config.toml
n_kv_head = 6
d_mlp = 704
rope_base = 48800.0
rope_fraction = 1.0
qk_norm = true
extras = ["capped logits"]
init = "trunc"
lr = 0.00509
lr_head = 0.0104
Each number is 500 + 50 x the weight over its row's rms, rounded and kept within 0 to 999. Layers, rows and columns count from 0. Numbers have three digits each. The size before them is the row's rms in percent of the matrix's.

# layer 5 attention query, 384x256, rms 0.224, rows 0-54, columns 0-127
117:470496501590519550518473580533535591525659467423585563506491505530481441563531486522445495567518572481515438556517536495491561515514485480469493464493540439514514465508541518433574559531561494484454571560535390449373423499483508536491584514525436496615560464395455506524497509509505567533476469474528500517462613448480500523447469549428398502422495570522442535520512518430554574375586
087:411439451442451551570483472481523529463497558434544503459540427545484468472487452376405566512541597482407504515485424518492570475500466488496518518581496411449510499447483517591505560542550475511431555544423462450497595521486428522514512448422628505538437463478455520543539482461489482570471517503567429408511495417491423504430492520416482496489464569462513522581450516424453592500509
097:521495438451476536578539512500490492492560582524432420476629511497581560507563509508458531629554491362458536531519537543519470488491458467431500540493560463490578524482547501557560568495627504481469545461370489387552474483488584526437511487518526531562488497559467501497560450380493507567504444477572402414503438414430567545517418542417456572498537469511524467583442522428540555574473
093:513516548450523525500570431499467512508587583520423432508579551491479427502469520501529510555486597437473522500514493494464534506503507559529492526582572409470546448537492441528504600463484493533453527496418492446599483499505483633514519493484564520468535493516475553454493397486402497521482500500480459426478452528549507538400413577494488497500518521532499474562435509455532551640398
082:448494480527474516436494582453423468413474558485416508445451587579497483604476438536522535485483491493437460473503464484555455623508481501486517549558478524503578499390599506462437380462519457556424489517521416524397536435475513534419484564443469574435471510397543508574495445457471521439473501429503505386444510532463509448475440490515465443542565546600490417529517463487584439452547
097:518489565503427505535520553501505459512454429486417534497584589401495482433448544516544504476489485542524543524525479481502604555509546546539507472542509536493527515512515472463489567535574546520532485491558449502598500493555408385469551571530445557519536446497493535488466509574572358546345497584521492466571471523535449461396442462411461479463500473442442587540427480454418514517490
090:434514432507627489433540503473593527535476368495667499454512498391455455552463505436483509447428525476501423398543425527466461539504527430538454565491492463506553518522452521532525571453532465571456455602481451556533534523497558565424540510498438403491541500507535470463448518472542477484488514504520519482500505450508535448456562572583504492529518527518493430413476447481502507430536
094:456513541510499544444509533577459511483514563579459508622494498390470597509473473485526478483513617485569453573525536439528419453505504553555506568462507534554517519570547571425576565545516436476516506561494569516538422451573528475451468471543478592464554494555576553440539496539459560540571507550493499585506495571467556492418540607464496507541499515494528391427479544570387464516476
096:493520510569522459488412650483501548496532515473449489540477539463451569465562516520551453451512559485482431451551543510570435531558514547562387466558410512430480548458504444480452504458470498441523485478596481492477527531526492523525361505451470543518555497483500520531520539509527425460463500395440562496539523461503401456534466473534473449399516577536479503543478435465518475529574
086:649539496457379496453445479486647465546540564451494535557354487537513431478495490568439447467503416484502498468426465516547622496460463490511550584489475534436540517547516506476508454462462515504567528443478451470544500543579568453481476512559535551510433579392516521465504461601446440402564517491525535456528572411513438571541514527542542481540480456598506517412445466437530466578470
098:481571498490510531389509471450467526448468496538565425403484477491479537482432490475469544409498556617478499496462593513427499499519533513502465535526501489533419588552485576453486515572534560578489507602589442479568522486491427491568492529593539426417445495502542532519507465441579424483529539541518415483544568511471505520586575495501537572490448490387498442438485459485403578490506
099:549448486438451396453513495519518507520507494518524435469551522414480462440488483464534425529477546461574538452416503506623478561512479457538544522519491576530525552486588484575566466520557480498456522597470480506592411446466380510443420495519473497528500466557471524518541491539597457500481536526515553449457452518485569560524494494400440531482428427441477510480490485523523496594440
102:502500534460496530557478468510513519394454510429517528541539500553546516577485522545541563528465598474528508460428537637433394555533466531485569506516500455436479522534535528549561528505405444409428466486528525509467499477530453589425454432471540546484451453412453518588512486427532450505541473412520579469415563435528524434519485526551486485533470546536502502583494507494505470567535
095:505529491504518547522509424500515466514510539483448431499615427505474504545533519436603561371479561448513460529536407405481544482484589564414466485493411514503550389431593538574561567458522504509422486608418541476529517454438494439471412487458478598486524466428561535506530388431464525598452436500490395440468482533491483567432483489504504533456502625448565440454414538471488594541502
097:510466526508566594519393489474500553581447518499507584479503504504576526480527449537489576491576483511477479550454465468562495504494481407512427470399501475531529501534477483476523446416477534426571518463527606431473496469404477579584450469547479505505503465512467567562498518418489421483453468465435433477508412507521433546471554414623441539497522446440561533552517402508485378459511
109:496465402567492467459431559487533495490505491498474495528603391489549429376502529510567470509496475499519510505483497537505505538563520577412486553436461620483472571555548469483538570573498443518447453442590380502503499502565459519383454475506597504586530477485497499484505463519470483515538509514501507510593566537523530452531516474489445564479481492504528480548516496519444524468507
103:513463538551450435490544490509455547524519436490508551552537524486626576512493434543407538430641525581492443471542484425458464460427465616592557553485520519429505471492535540505518585545496572502442623496568498487492501505538462520561523542527464523550496460552465509604589536440585469478510501563508442542591528535449399454441512415579525526469451451545571572578507478516430517425447
102:600542471467489514602486549518504481494415489534453539610485424412532474499523466485567440391479529503433469470536490500433405511419431442506563516574424592550459561537495528446469571457530553455413498409470575594484583468547488440484447455543593531442450505462497511556609528383620483529525389462623509418500558504501446416461533532366453554450533506492510478467475554523492568451546
097:563498600465546510492540509444461495544478416514436437488493552480422482535431398524515518526532470527538437512585486643422557533468529511443447547526511455534568566476519473503547477545459509568550425493488488494452462444418477563548524406498470500368476521530440594560448460402474459455474544510495464523458510546525506523581564494437584530420512557472481470600407455441525540499401
100:557523487541476516490483465494463585580474450520520470512482512527528598519527524448565477506504520487545530453566482543483472380450565436512578501535539497499521446492561563425431447575511569530405459551447534520558425532568560517519534556508571551460404554527507530428549465550444568473533573467546551445540552445448556521495502594492386585444508570534557469499513502479436502498349
106:548507582571482525538451459538459550498521423559458444566532514483404547515521500533394544545518503507444541540478457467434497561484496483476531508555493529518524510569478493416520569471517516454483500555546600570553530472430458521521575415479570503566449584531550532508536496500491464522549508479550578453493461570399522525521409553473401563499570524382447502510512548491458475515563
100:581588410442565511551420570518439460503479463510594517393491547413477551444483519531495379414473473520534482572582472520487497474531587434519550527556481493550524470519508497510461510430462504570502506430544553499599493549542440522502501615497497564488447490587477536510510458477550597572522562448533453441502591540497442408508502490466545476481457478511490474485513503510582432439550
105:490548478433507498526483510579461487475503511514556547387512571511458483536521570483459472508484535426549513516519473476493460432508396472515442491529471488432541688430473503484505537459565493433352570516413487423458549498545534471522425517496567505479553532453450544448495483510457507520489499456506482512541527552507446499494440540559429557489479491508602519501546454432496464521514
103:491563493623587604526511435495404580445504514426553570474537486514548490540480581431522470600519571577569550531511482471497544491454422512520533447612461467539541527497416513502434482464522485433508518474572526496424551444515558529447430407479485551467494534546497515589550532488505419491619451554525419563450408555489469512488460467519561630525505570498537573493513541518488510555450
101:434462494515488508545546598477512554511534474479552486437468481435422544517526428543462546539575456570478555466481469540549546462527515561578571496458432596530479542542508513602476510492584424505487531329440483478483526482587523528508531550512468446468468477479577438501497517542475474545471506574562583530430453540521568516519573444416507476483454507506578513542573447467523417505568
106:485509506502419640576461468489520497433495527441498484558465500441548492472433487531525589398524488491613406446415513506397421519549488513512555525480479509410547490480481429498445409458503558438593503503531413423400452439496494513516631512484512553463605507544462522499495498568562457484403519418457555568543513452566453486501475561463484492556534536524567516541413415530532475504546
103:523523515522521544540486449485517434432547442600529488472496564483419422418530564505604478511509473571528568523598486429512588454478432623493528499458474557536500427470503602442483487425499404532475551463430547553456426450486563554543480445448556539457481503531474578460412471510563453543505548526446471494596466469536437492421569660562514574458495437396583512515508495539519525597391
101:533498424423508472378484572435415471480497613602482378482524435490559478520568530506514490463484603474461485539527544603463517580488443507498520495533506566554492437533420444601502505477516497508509535512459577549556529457466498583484608521564422523516481470482448457585512499479490488538552529421498490530451573498476558520564497497453430513530421446571442540548527499557439443472389
106:494424535496482483500477535472508487409486525520563435532543411469572427488504496431441502487517526527497629558492475523532502484485544484530506549455463543532471491509512526458512524418447513405560544515598479453542483498492646460466500484354464484460542546473503447467440466531548494502557604418547460445559464493491574511534519491432510531477482532476525488379499456389389540485462
099:562561494481417592469476408523385567467469518647478469513495546397409570512501561521519527483572477521471473615561507482565419500547429505534463575547489536488488445565466480440523478442477509480519553546609509496507595441520565574522582444453485485566514575571482526393538545509426526519440587453549456487525434536456501461407466517445495421550512429527537492404429436526476508475476
096:484505565524548425538495463559506530538434491549537538486522481448581495480465511548593444446471564399521587533534522684431496449491482459483441595543472503525437464412448540470406557497486504437510439463457560572529502517553441511532474481561551464514509462524434507514476471596537535519437444638478641589415512458540477569513565518462559520544520493468512457410500615502511575501432
107:539566437453460505446494479481526560420416488484433519449382489447501622392454467507408592477429541487470460523478484443487545498525521498481439499499354550432405569558436550555525532475415482523484477455548590505501515536448480540450565478491494478502518505518455435573489401602515579495541477378518497459511510591599540392440524427506475524567442582483512495503577501582525525384488
110:533475488459484504487480497438485486494432474577458536487434521488458521493516468532511449445403360506495444480455510450497505497543582474519539388440468578500514529488464459424420393516490558484570512548561556573484541467527512431400529545522466431422474568496610456414485517552478489537583537455491538643501475565492538491534523460525592479461442396441485514460534465547456471430549
090:452499444390573461594525468496534565488590500506469485533534458489517445505525595479489545570564528436444483533522522536503576484582431418406510515507550463609477515491491453557634542480548502456519552544366547423434529494503557508492431455486480444614529450539507458444542448454546594484467539533498482471459472394471525456464499553458510593490487480477515468530468473548527528454560
091:480575579514623474517515506521493554499542465591544492480534528539475472459537556488497553505517374441582544514564510483539462509587478374602551556497552532565454490599485517456505566508427492510486513503546473470530496558490600542490452560501452555508535529558500485552578512483529585567508535506529548542462594532421418506489521487502486569507500497448476515531489487528489520418564
097:427456526492485468487496372560417534472513498535426473450474529522455446510430482501633506507419536552494482484553497509449480493637528574598534464512584456498460439572581488436605581410489499500482455475475531503537512529462454574537512530484463575408526526583518478490458589541450592560464454467510505526428520454522481559422544479498573528585524531515486452565507480466492560431431
094:506478469434499465585485463474511481480420428508421423555550507521536452471465556446497508513470510488500470527462574444527535459534481467517597539600505548535389614475501507532531503557516490556474504503451504476543606549464586447498475579471521558470505443545562528437563456431615608564439494492630581472523533519433551528601378472521558559523472426448476452532451482494545502479506
096:530560620539496542611550574607542560452422548516499466514457578633505441497588457576554540488511484544489507491466465470423576410539556471519511501475489547510465478533428523477525556508487593491486537485474573497429456470484445502566410473568421532480552490575398525463468539513481464505450466489523475488413513462500497446446508380496523526490427415495528474506537493486475516538573
089:451532513539497502478534545500455501503428514358558579453439383527454486523454498599497467510541491486493491500427509593452605558445474474524452416495549561549540447472469527561582450525501451529408528480552398546464476534453376528437527389549546525499416485428528465464508516532527450405465512521523491540451462550428485467403562458471489454407552556544586497512392485523506494617590
079:442551556473450502456423560577514420409474515483554464532425477469529505549543449481530529527458492533455428483461480517483513539436433469527404374505414466379513480477497521560360484551459406456483496563526519475498478502505486454542539522440497423606474509462482526579480453515522418529543450546531478481474582515462485482589472448467534483492497521499515546493529528517451359533437
102:638471481526465469457398632490540542566454506542474604580440515446510522442470614477504467484492546534483490472466478617466524497591519544450458527552519586478571574457451574609462468473597609534541436496471522525534494470585547489448537460515462484485547612529466474501567527458431486490464533556491538507491496508467495525506541496502500529544406489444515443461459458578467415601586
104:432456585446497502557504514443503488474416411476445505525559545482470437497576419483517493472438494650494363531481559440487443532547473638528530581450433469428392507538436502497485447589446476432507486530655521457610434546446505452444511580456402496421453511482413526458443500612511571563497503530499433517522545462521476588538494500514543447547472465533504530472436517484503452488479
098:456552521497512512454506432424417542477415509482452487454381495488549465545575447410453426584507502414515466462458503543583461513508440563469465580515470504422391392417401514555537496562492475503492454521554541509498429583481414427521569530483475527375452532485473441513372463528431474561462553491526427555544435452460428477393399472467530461433488519504533463539536503489548475481527
099:445534523511532541448492540587378594527473490500420509460420508482489615415456566520434474504571498474457539459506533473492544508541452418464559555470495499607487430506521589465527565400484456460463548445414485417421472481480479503471463512501518508435519559554439412488584565518425421472433441509510560430478623504509459462495430551537491477491513556456482468589456517565417527528517
098:485549428471567523480485530561542532489434583510501515501432604507501533372538499576528592526458432512536537460441520420505436429455431495492529534496543418519499537514494513432540474511448581477495494482478513457446521539550539498524483403509586535490523429546595475498548579539451546346508577480542474476570418529424466418520530490507503520529527508478572569476413565524492403456544
090:456436561479551517434571470579559523532509473504579510531474482514495467475438483535535583488471515464581545574563510564510494468510497545586596547498601522585466618565460563518488607506447519499463516483471507502544441403455523470453435446534539575525469547527540491468524507480578504581575485440567553539465512595458579435493413562494499479441545494521462438489612468511555493482482
102:486422513404449414467537484503551474478532531492502499446541458518434506444367447606493478543450466434445466511522542505445405599490481577487492515570501457519572594398534522509542487418505416506420564432480543507492481512527512556483528438414453578528608497434566430535508447566495537432520488450481484462502433499550492483500460443467411549482516470475617511412548423483500571563569
101:514472502428457423554448411548530470460536581587424496441552504575438514500450501485406456550525447450456503508521465514546558403561611435493508579466516501530556496391565518465503463428418501490525531516456435538470507485466659543532418590527483532435528401520609502478530535486533563508434513541538521565557437475517504509521524439477418553481538489466587556516549506418438559547520
103:510515474538457550473538554543539535536406539459600461512508481550587468564496504512439510459464536464439461536498500504511527495539514525465475519515447506528531405468600516553588494482530463499496489498494592448458456547593505541530530527525718507496574477544479473571523489530473403463491456531518525441592472426535513526531485363568565461513568479610446531404483532507486484483547
104:517452363457425560476514555549501491491487594495459444495491534552445471552512526494478464380460496406474474493453567459397496480376488519512506546503474544530528530501500474582455582492523544483494516525485525504511465497545541465430496548502451490500493469505549436460547428461558462518555572495495471594483474456504550446505593555502593538502515477542490486516483543562501598509470
102:462417623503495500474518473545472484488522559487541437575451511454554517476529498454573568495504394508421445508465537519461547562470484520442454412592483447593560484478521470450524505461528521474504557515521456448565574607393562471501553493556483503509415410462476464515490473387572488459503539544431493501502451464491491524467509529583493533527468536515465452511476518454504477498542
103:524455592557561498496491490499544473507534461502522562436539501566539544528549411600509490451510499531462504461410431529520456546538512546483530482491574573512555546520475574489463495455450456534490407534493556451606537473431498524488525556448507625549473529577504447452510499474495530545468446535475475587472466538585478525570558480508474596502541448541478590462555520493470508483422
105:409514588576471557459504531443413433521465523572435481479472478477510552607504480429417493545519600468555454569421589559511443538438556501494613522501506485463435504481525541525462501526452462553526430431540527520497448451562517599483469442448556493434471531609461459402439596483481454431563516473461456398555480537411468501434449541510461483535460457425480554461543505539558427516464
103:478566612449347486420474486584468513581478513505534539426493534525491469542516473552501462495512535439647534411491553502480493503526472474471486509360510588477591456546527516490499429470475487478532522493551576481484497516493504449538577453509574437459491556517510533530471511595531513491513522498458345555606578569541440491432423515553458541367544482518606478407513536506582505499467
103:587456445479453414359533486522478545528381441471555531465542484472486462494509554539552468510450526450415499495437518524490417492500562470531526639452497508494421568492503515550555481524531452543544499446471445478535488518412539503484514491556423443523429513480448592517528501513500511427538633525516528608535352613550481618444499505588480536506579447494405504473520476496422457540539
# layer 5 attention key, 384x256, rms 0.225, rows 0-53, columns 0-127
108:507518519544440512451454524532515544592484523483555445487444468463551473513528476526445517511512546506356454476387542598480510515452417556428461495536424472501503457514491479583463542438474379591465531451438389507407546539497427560549600512400500556530531452476498590538487432459540459426471509523488485447534548439472486467431469497414436534508598548546476488532442557458516507559481
085:538555447530540461465441510396381440482440528508447462599503441486491445406558529442480460563420498546497504479519516521502518525413584488573511516521569574440461459477533456452477575516514500442551504495606552610491547449479528506485489511518586461422466507553527464464506475549510517535618583511500613529582488575608553511575558505557523454551517533566574591446523471470476471480564
092:531558545542473433489458538451480496535516507520457518517466598524509516489491509485497490482488587514436580525462507548444525435462489549570557501534533426450436419530592467382586580465499507519520508514467512575537542589485574516507490475481518574509449538578544543554479462449500478458438511537488528478492366520585447499435530616463509583547534545403530423439513491474494587552429
097:490488541553420456534554475505412453489500539517432470546561479456579546386447598472587516493532513457495413445405510549412466580470532505480491484502522538458506469509516560429438574565536541524551530544482467612494574493477546475445539491515531510448393489558511506429479453477534379461498442505553538459530444448482558449431481510428490525453567461430572463486420467603410448571490
095:490568451529473436530544513394491494552497561494472521479493491538509551466474484489418453576451483464491517554573505464517556536533499516517455471492448457496402521536496502504479483468533528495442521453438538511466527525406445491555475445431528534496484554595522491591475486553459477535554557415463440540514511494621495517441547495442439655521587549497562561452464490422436484543419
102:526445441513490474460505438408571584474457569503455459426461460543474439531569584471478580510537491492506546503477538531472465530561488602498527545451578513537485495443386446573603531461478523428569487554439426525452510457454502592472462514464519433467490481562430444459527482507516431509557502494476453443484523496561446550508391526537494477488450599546531495496447561505444524537489
097:527567426430559503545508430537424559508530525489518546588484529406503561408519519502490481496592564555572476515529549446392424478521517494542462565543547552519537549540449513439540429492436525502534444506497443519497402450373498365477516500468531436514487496438452512472412478567520554534487381456546545521590484538462556529464503424592565542558422528507448480471563427499476536551460
108:561484486473476537508526459556549483482544465462520524464468449491474501463463433589412473534486511532620417565489459484554486526475545481467550601458459538519527552455503525524455485482517505567391470435388440415592438459540496469485522497536539449597505466399422451498474512520511539539557541468517486473525587446542608467647471466533504533487448554458587531527517486445487447457453
104:521563460511452449419565463444436489475459427606513482500630431466519388414486483544451444479508510633482445493472484497442402493419493451429521590482458485466508421476599436436521488459448486556446484497535506518579532555535433461584522546510528431525456493551517509473503552406458544410484600547548483455479493473474462559500497461508561502509566444483456519492491464551501515468458
098:495496432527549503481508533452516517571545482536522428493578442401499489525476450432517521667435473490495465489466494519522510588471565561487539338444466501490447606536538511473452552521557496545463448562520444469507437545582568560434481513456422507468421494462463560511372569485515482442550519469547523477502550614548529457454515527545518502487502540455611461545544530418475434442474
097:478452612499499450520486483392475476459506447428543493501452497565584447413470509522477499490553492437449451574558489435410476554516501432450547452596474484507558480404548389490479428464439431544487472567401488551500497498545472473410473442603501497545524601541511518536571542592504436577512576386515535521457487453421474601448454509535458543481493542483510443509432514454475534430559
102:480451486577542493511608424544504513469534510441455462492478551508539474484510492487509480496458414482477443495587378520568449451465482570492586531463552526525492606518560422511497417478475414436528466464420540391434533444557580479518454604464480592604546517418515483489464514467438525518585504536519543488513532577549486445516488415614483514526510508546507593473441505584528544547579
097:546475483470570455441606477473483431507506535520531565486484470402573536514485499566591376567537471514439502427556603453497546505469561492526444543524450550443544514488596534525393446448451448501543511469468520484471499528451509588540433415555524434502464505420509447527504454497503476513470587403460482488372451506498525553511525583475448458515407543463483580581510497487491494471417
113:554409502466469530525500505588487623527527571517494557446579517537576481483539518590472533494514493484599513521544464505516476501560483476498465546532547405462517556546477519516494484456463538442484453498481590445548446519554463522532499535581431446496605459466466432516507577484551657496479484470416543577496453447546540544526438560602456463559526504567476517467539546565507498467527
103:555538546549544454422520593402474467514503519474458523441368413525483486404524459489520480597434515455411612446549432554491541487567505495575406477569412462427505463519400436502442473466422491520531591460448454446431506545472380459467556519491511545444489517559554469498420410537496533431567441475455504481491474436526350497553473501451440527512451548478557481484492468493468436507439
103:492492471564581526470598452482456464499513481464529493462453425541437473527552530449470521565478510470465477532441577478547523421532530476485575483434431446545458403377472490457532461507411464510519494442510452511462452500413481446536506568567506597422533511535480558462524576526504551501503414470571476416553519519559437537511497502525532416550477444470337454495551481416456557579510
100:461478570422569481523422447521407509508526429490454402515495496598456393573437524474561493487515450502527558602467468463492555521516527449378460546665463549515513508501606535452482455583449570443418472502429453487485429505442456531403499481538531477497500496463533412393534434522565434459515553530446553506430503516547498535661594470435505509477464523518454475452493532564508492445571
102:554465423492558546547454477430554448542484490500489500511531496484513415563568497535485534517474460460401540484499497321483590468449495540428542492526531436479481423475465519445483522505546454544505579495520466454511566517480482524465454428600528431526418528544422465478564447464488575582561546504535611551389578505501478498471415496505604437469456623496469454436553581380558509538441
098:441469487559573504390394459481473566483551502567450508464488529558557521526552502539509522582483457561471555539539529448551453483494591539564483512529569481530473561430564477472481451534554486493491518479533563500584513458547529523515580455513452494481467562494492459460530550456532561592495438492452417436569505496473492566595532552463485545440432542533552521491500503521446434493516
101:488466446430629501554628408529458428494505425592563419403494492514436543461493490460468491523480529461529533488486405482430558551478493549532540514479473443453473509431467507528468512521586500458476593403454404509516524481504569469611455420477467454533468496454541489574489456435557520605482525452488524484463544583592499471466475610536521564446368449465458518524413515569477389399441
108:502470521484541460477486508452463478400537446569551465494522495518507462448497434505478362494498504439502505461540438488546583484474450500420509623553508451495526563498486460544563561440676433526478505475578464504552469479460577550510461589528586487491595486568487476555481499541549568581478501493554525579474586484440471557499442462498478400551446488502557502503458510555452521468494
101:498426418452575508542513478454548469545453456456548496585496492432539472497510416440558521510493543465442548490471530430576516672445447479482469612557527485490414533531353438400590450523560447501545467538560525459451449513505481421580461579501361432560577501450501431507407458532577538553489520574487561536524531492503555513587515456564411536522516583534424527514507533440487563508512
099:518565418454467501514539529477476544428486542421484555511507476543506499497491492510560471544554491549430471363496456499442500526531517431502531585437486420533487516511541406472425399524536611553529388580480536513397519535502382599490544473460455452492545554522509419523543433501493538425558540493518479556502551516470603541551532533544516499467542565505475422561479438462556554440488
104:503532504482577481409451565494567501576458431555469399483479518489502371450508459480567471507435415459494473419426555526496529549531473552561468492501569476493425488508554492469491449490474574531447605416549524466528552552443469565434444552532529545508510444510445554441482501501496609558370446522392533511448492463478579510456534508465528516403489478570544523526512513527497453482523
099:532567429444418585437448513495464502586451526456443495599514494485551500515429498546455523531529531490484591478485464507439513535490541499587524558448549439486458565611560567535433544460515514505461486542507409558478493468486530483465441455488616602498543508517415481478479476541585560452477508479504445525489547513584469467541426575532445520410526429499525442493610498411488530472482
102:395537565425532480438521490522486527509460479557405496481449439533436617556527529476510505537462566494480498499537443543479509643598483496475518456471429533530458485435563498444509484524440505501504608451540515471523578469487361473442489572519479443457435507487457489577420487456539408516497460534544471466440508503469454513557476400512516400566557518399509515498537512472444581456455
102:597501504520492524452502593497443483539478482552454576538490481566516467497543553434488474501437558472600473453486645501572530475593432460639473446528478445436531526472533500439555532421440515544540574508501462514485515530602540465513509451457411444538569517439492562573455519559485465599514459480655510506502513537460513439528448422377574519444507506566617536521571526454478515437490
102:473499562519468571518469468476524449488530413512467527471480538484473567474478520484588487455504586592524566578540422448543499509487543488558506514515424505432436516499516470406512522456485409508507444489444476418458540487478513453450515507412491414570527510505605543521408565469506483505504437587493538461481449425516521474532449515489529449533413429479530556560509511544585478546463
099:444505486520454452460604510484459403510532486502563556482553400540499415435477560489601521579576460483551474523460452502439471526502545466501519585559439534441600555436418493521496602572631407557436534504537469514530479571531466595465580539560451464592499486558531568558461518469488495557489448502510473512463447492424504586501396523507475436453555479499560504609501434514520513499465
102:591476452447559504528570561430515513484465498576494566570445560479410477483495492517499402549479457494563517529588466580417594586614465399462452470486512517523492507497463441470466487521513457504446540538538508406493546432474555498504480470517537514529479572464486453470495555367382492500505508525505497459444598500445475581582469428533459558494471517474522575558448464518471498455538
103:479549482567492472506440533444521509506528518588507596491587492511451506426472514483520536441517424539476474465460415443536472511457500542526509549489525356500579423522526358569553358522484482566534617556467474437459576631520532532441481486566523535496489424410524556514443460446510411542604556511457493479415511457542524507499437366509530581508465535624449497584571481454541497529536
100:445505535485448596535489574446507641547509415440491499535343583402431501533467549575547536493583514477530481444465507512460497448482523622485536522570433502553417510442439572470479532577527549533478543475529546612507465472548573552496582447452504582465543450572501554479585519507496537535463506388530586537432403502557458583482504484539532522457545432484520545573421536472516457500493
090:435462473487538505495497484573485575483470490465543489498572440534415490507557557570520517511468421551605464519570502469532536483465494439474480559549486446566618544490549418550500504552510513435449478554472488421476472453495496551472509487523538568511612452445500445529473495531571569439406470522432444489498504514494545458609414424462497396434482526505433523497458457550498436496599
093:443528513533445436495501553378486494465509567466514519505482487481492528533472588524446456495463470431421447462519492524426429542466520508478501449416536553421416511453428497395471493498390456556465487472576436516439481555520478500593562593420440595582468589519426557537494568515426447492539524444500574526550452473495505485482537473478520462420578521554543549498494494402484520553521
102:466503486564400500485489493507462539517395490509490549486421445510510539533548487522507459601527540466433529432471485635497552541467385460473422492466525511527578489567502424532421508496563484601439603518522464428524500455557504573540554584456423510627525486549494560474484536504417451443508467499465447516514522464511476414516530476488448543587473478516595521580546467526477497489480
096:504554516487510573443407554558601555521564514514459469523541498524471555541426480528517577583515501491453456474524510616481521488569453492554401465504429423546563477571505607601568523545461495594583534477491441452538465505595486560458500424473538483546538449427532532457483423439486400481461523531483439450463481411466448469487485583547359628409482443483451509538430476461550516479456
097:539517502495462471495408532466435490452615515461541406548537551516493528497385474483463531433543507590439434470554564516480486536488487539492503487577475514484524486514632476504572571438439461540452508526545487568558505544471437564551478555461512542451570439556516430533515465565494539523566548508513559479502521516474549523500534442499516509348566504528374448528489453483452582544466
099:534441374553572494536439533547541510456506493490473494557454584496494523447566483588528510485511469373496522540507482476463561501459437440455331526555431421534528451479568514561574512581519492498586521468506557436557497518530418497491500499500504498561552521518514495563525578453531453585389431473493536499589530424553526497505401576469448523553492513471520509442526492461558512486517
100:527505454563565471544445526335502469457528419495533497445496477480466478473451532524467495506416494526441541418526634501452475454558536383468456390500523468408560462507533497486524518522570486570580464559497521567495557560490572497445491409487502454439487561527438483487472512557580501544465500481456473526468483528549437598530459575442443509510502473635486492500571508518507489501549
097:553424604490541478400498561430428456541541537535493502604398470392495458403460493428529443619455637472513422422504459501522456454446676493598474514459453567490526504525490535497464485477562444484489529458549521539513467417503495546497484518554507519452413542465446595519459414481547528436560547435535506493482537423575560494459488474496487530516532551509553456551511436452472527554479
096:498503440470505516530541461567460504499560542484506518429451513512417505483590487447447538403499480460457526642544490433408482425558545555530471485531424459497526462504493462400517544469485466518491481349515462503540445518469507428500502564483438547404581521492407579462498555571583452401459561516466482439523457461466495482490428502519439484557558392530477503510527552495513603427467
105:528486576501490511443533551601508596528552593518507473561473518558569508546498477496482541514429460523576510518462557494561451473435455517480448608537456545479569518475541466489507459550641546551459471483460449530479561384600360627546574524565563498499537540516490534578580572599552512534565451517451534432522459487488516497417443451425532484434548574449401465583524453552493488492498
097:549494587441501493476441521495581529445494479489422453537496456492454491512438508491472533583483558472514495546515513510492412524414516474445497592449428557424393517487588480500411448510461461544459519534498497653508488472460497571523476457581470495537464543460506576475421451556537500553587459508529617439475543543532537533591523544477442495558463510552486474458576432474451521479510
101:567516491513517521479576433565477461456488505447517531476566481555500515497512471500521538512493450527484502572514503528547589439513476519429416469546538464560561500471521421601502502631497523559486500447443534556524536504435514558502486471571436473647609507536514560501381412510577493542431519510460485472446470521581552470540484412535508559527427387502428505489435456543549557500458
096:460455436430441550493548522528397502439514503420532380479549492464357438519445410460412512467506544536530569576513461494485531453544410568499576518533522453585445493441448422527608477460620521482453486418471508497558553472500493468455468510460484445471560448451463496483515489445549488473422540498474441475446522502441551421514540492436473492462523530507449398459432527446538561464460
094:478480470530498578495547499563503572492539529415529486481564529506504541549563494504501524513496465451513560463506470512520485455530442556525499452424449450523502474561601467471454427524485504489521431517479399383470412458585459543588520519534532462499608434527390481480559566485515476434426531574429460461455512526507467488464529469549560505526550458467451484513530581548483635584462
101:470449500559506450508494573446612440427512505531561579414453561543434514486514500567455500499498550484494502447490553528522511493531483496498486433563435453557524450523552561452508534473485526552477450576456550486529448451485482507542485439458527480524470495487518517462457498459352468612455510486425458498482517533378505446551554433418427523589412561498565464515497539441463503519482
101:562615455404524523449568420558485569467463550524529422477576593539479393512526432467514559526565474527510536466487566532624463489533518497564557538454551515498526545437497477571545550471446518406511442486534488422543437539492451450363403476490499421479469422554522502473485494528462545482531510444543456534486444437521445536593415510456476442512526530478377499504522458466480490438472
100:419425558527446481616429471439551436457459508424367457445452555526497471560491493482509504573527530539537517553509561476462558486496548504429503481469457527509469469499469493628487572438457514454430478562410557544456517554462537517470471500480502465512478495500534563468483491451535496383539499362460412532496542502506485486466499498488411554446482428419403455441455505485438465545567
103:391479562543494385476515487415405566437493485531559541542416423485545556506502662521567570506520527510436478464423577521467470515449528531474473530453535473496455575465448540509525541470522535531541551564482493457483578533373620529470546488457462485576513536590534588442461509474535472453496462591502515508608431456470528481492488491416420451437560580456583519468451578453556515575476
103:492508521403557536438544512488564460520581521485507455456536525553542494497542477480494514485536598421544472491581485425477500422543495615552528526499551621485545518566508534486578422553493513406554441555521518392611430431434484457637521518517483517510501444461477453502451432508528581526462357446523495588572453515498439477533577538536505537586556426515539479519426622545562508550447
099:595572483579494527449450567506507497483415462527531412488493479528454507527440532508554571454446536415427574456581542541468550491469422564488430511586502583503558476542490523482503495412559521495472530515568490471480453602524454600500561471485526510479425442423501527537579476551535525431522451429454540431432478530477504506552523547441408481498533478506484512427427465488516562623505
100:546498569556627501422465451530484512519462498596447496517426497449450504532443426452534476467393471562518536492506414526555500521390487490443522438527502489473519563475482459485494555510363383522427450430488549535523532519469463411511609519514575522474483493538540536335434535511546520536503483559465469550509506494449510517533527468494552519472532577482469499468363472509390550458509
105:416485520519478492471460517494480544512472528465418478527590513491471518533453477467473597532572437506439559533447465487488568485495469535649539568531488445518505490516454445511502498459472446464568479463515514474511484504432499450555609521439516595484435496395473498371475612412453494464457445475603437582550489519556500550406476571481499551370580522600481528548482576492509550521448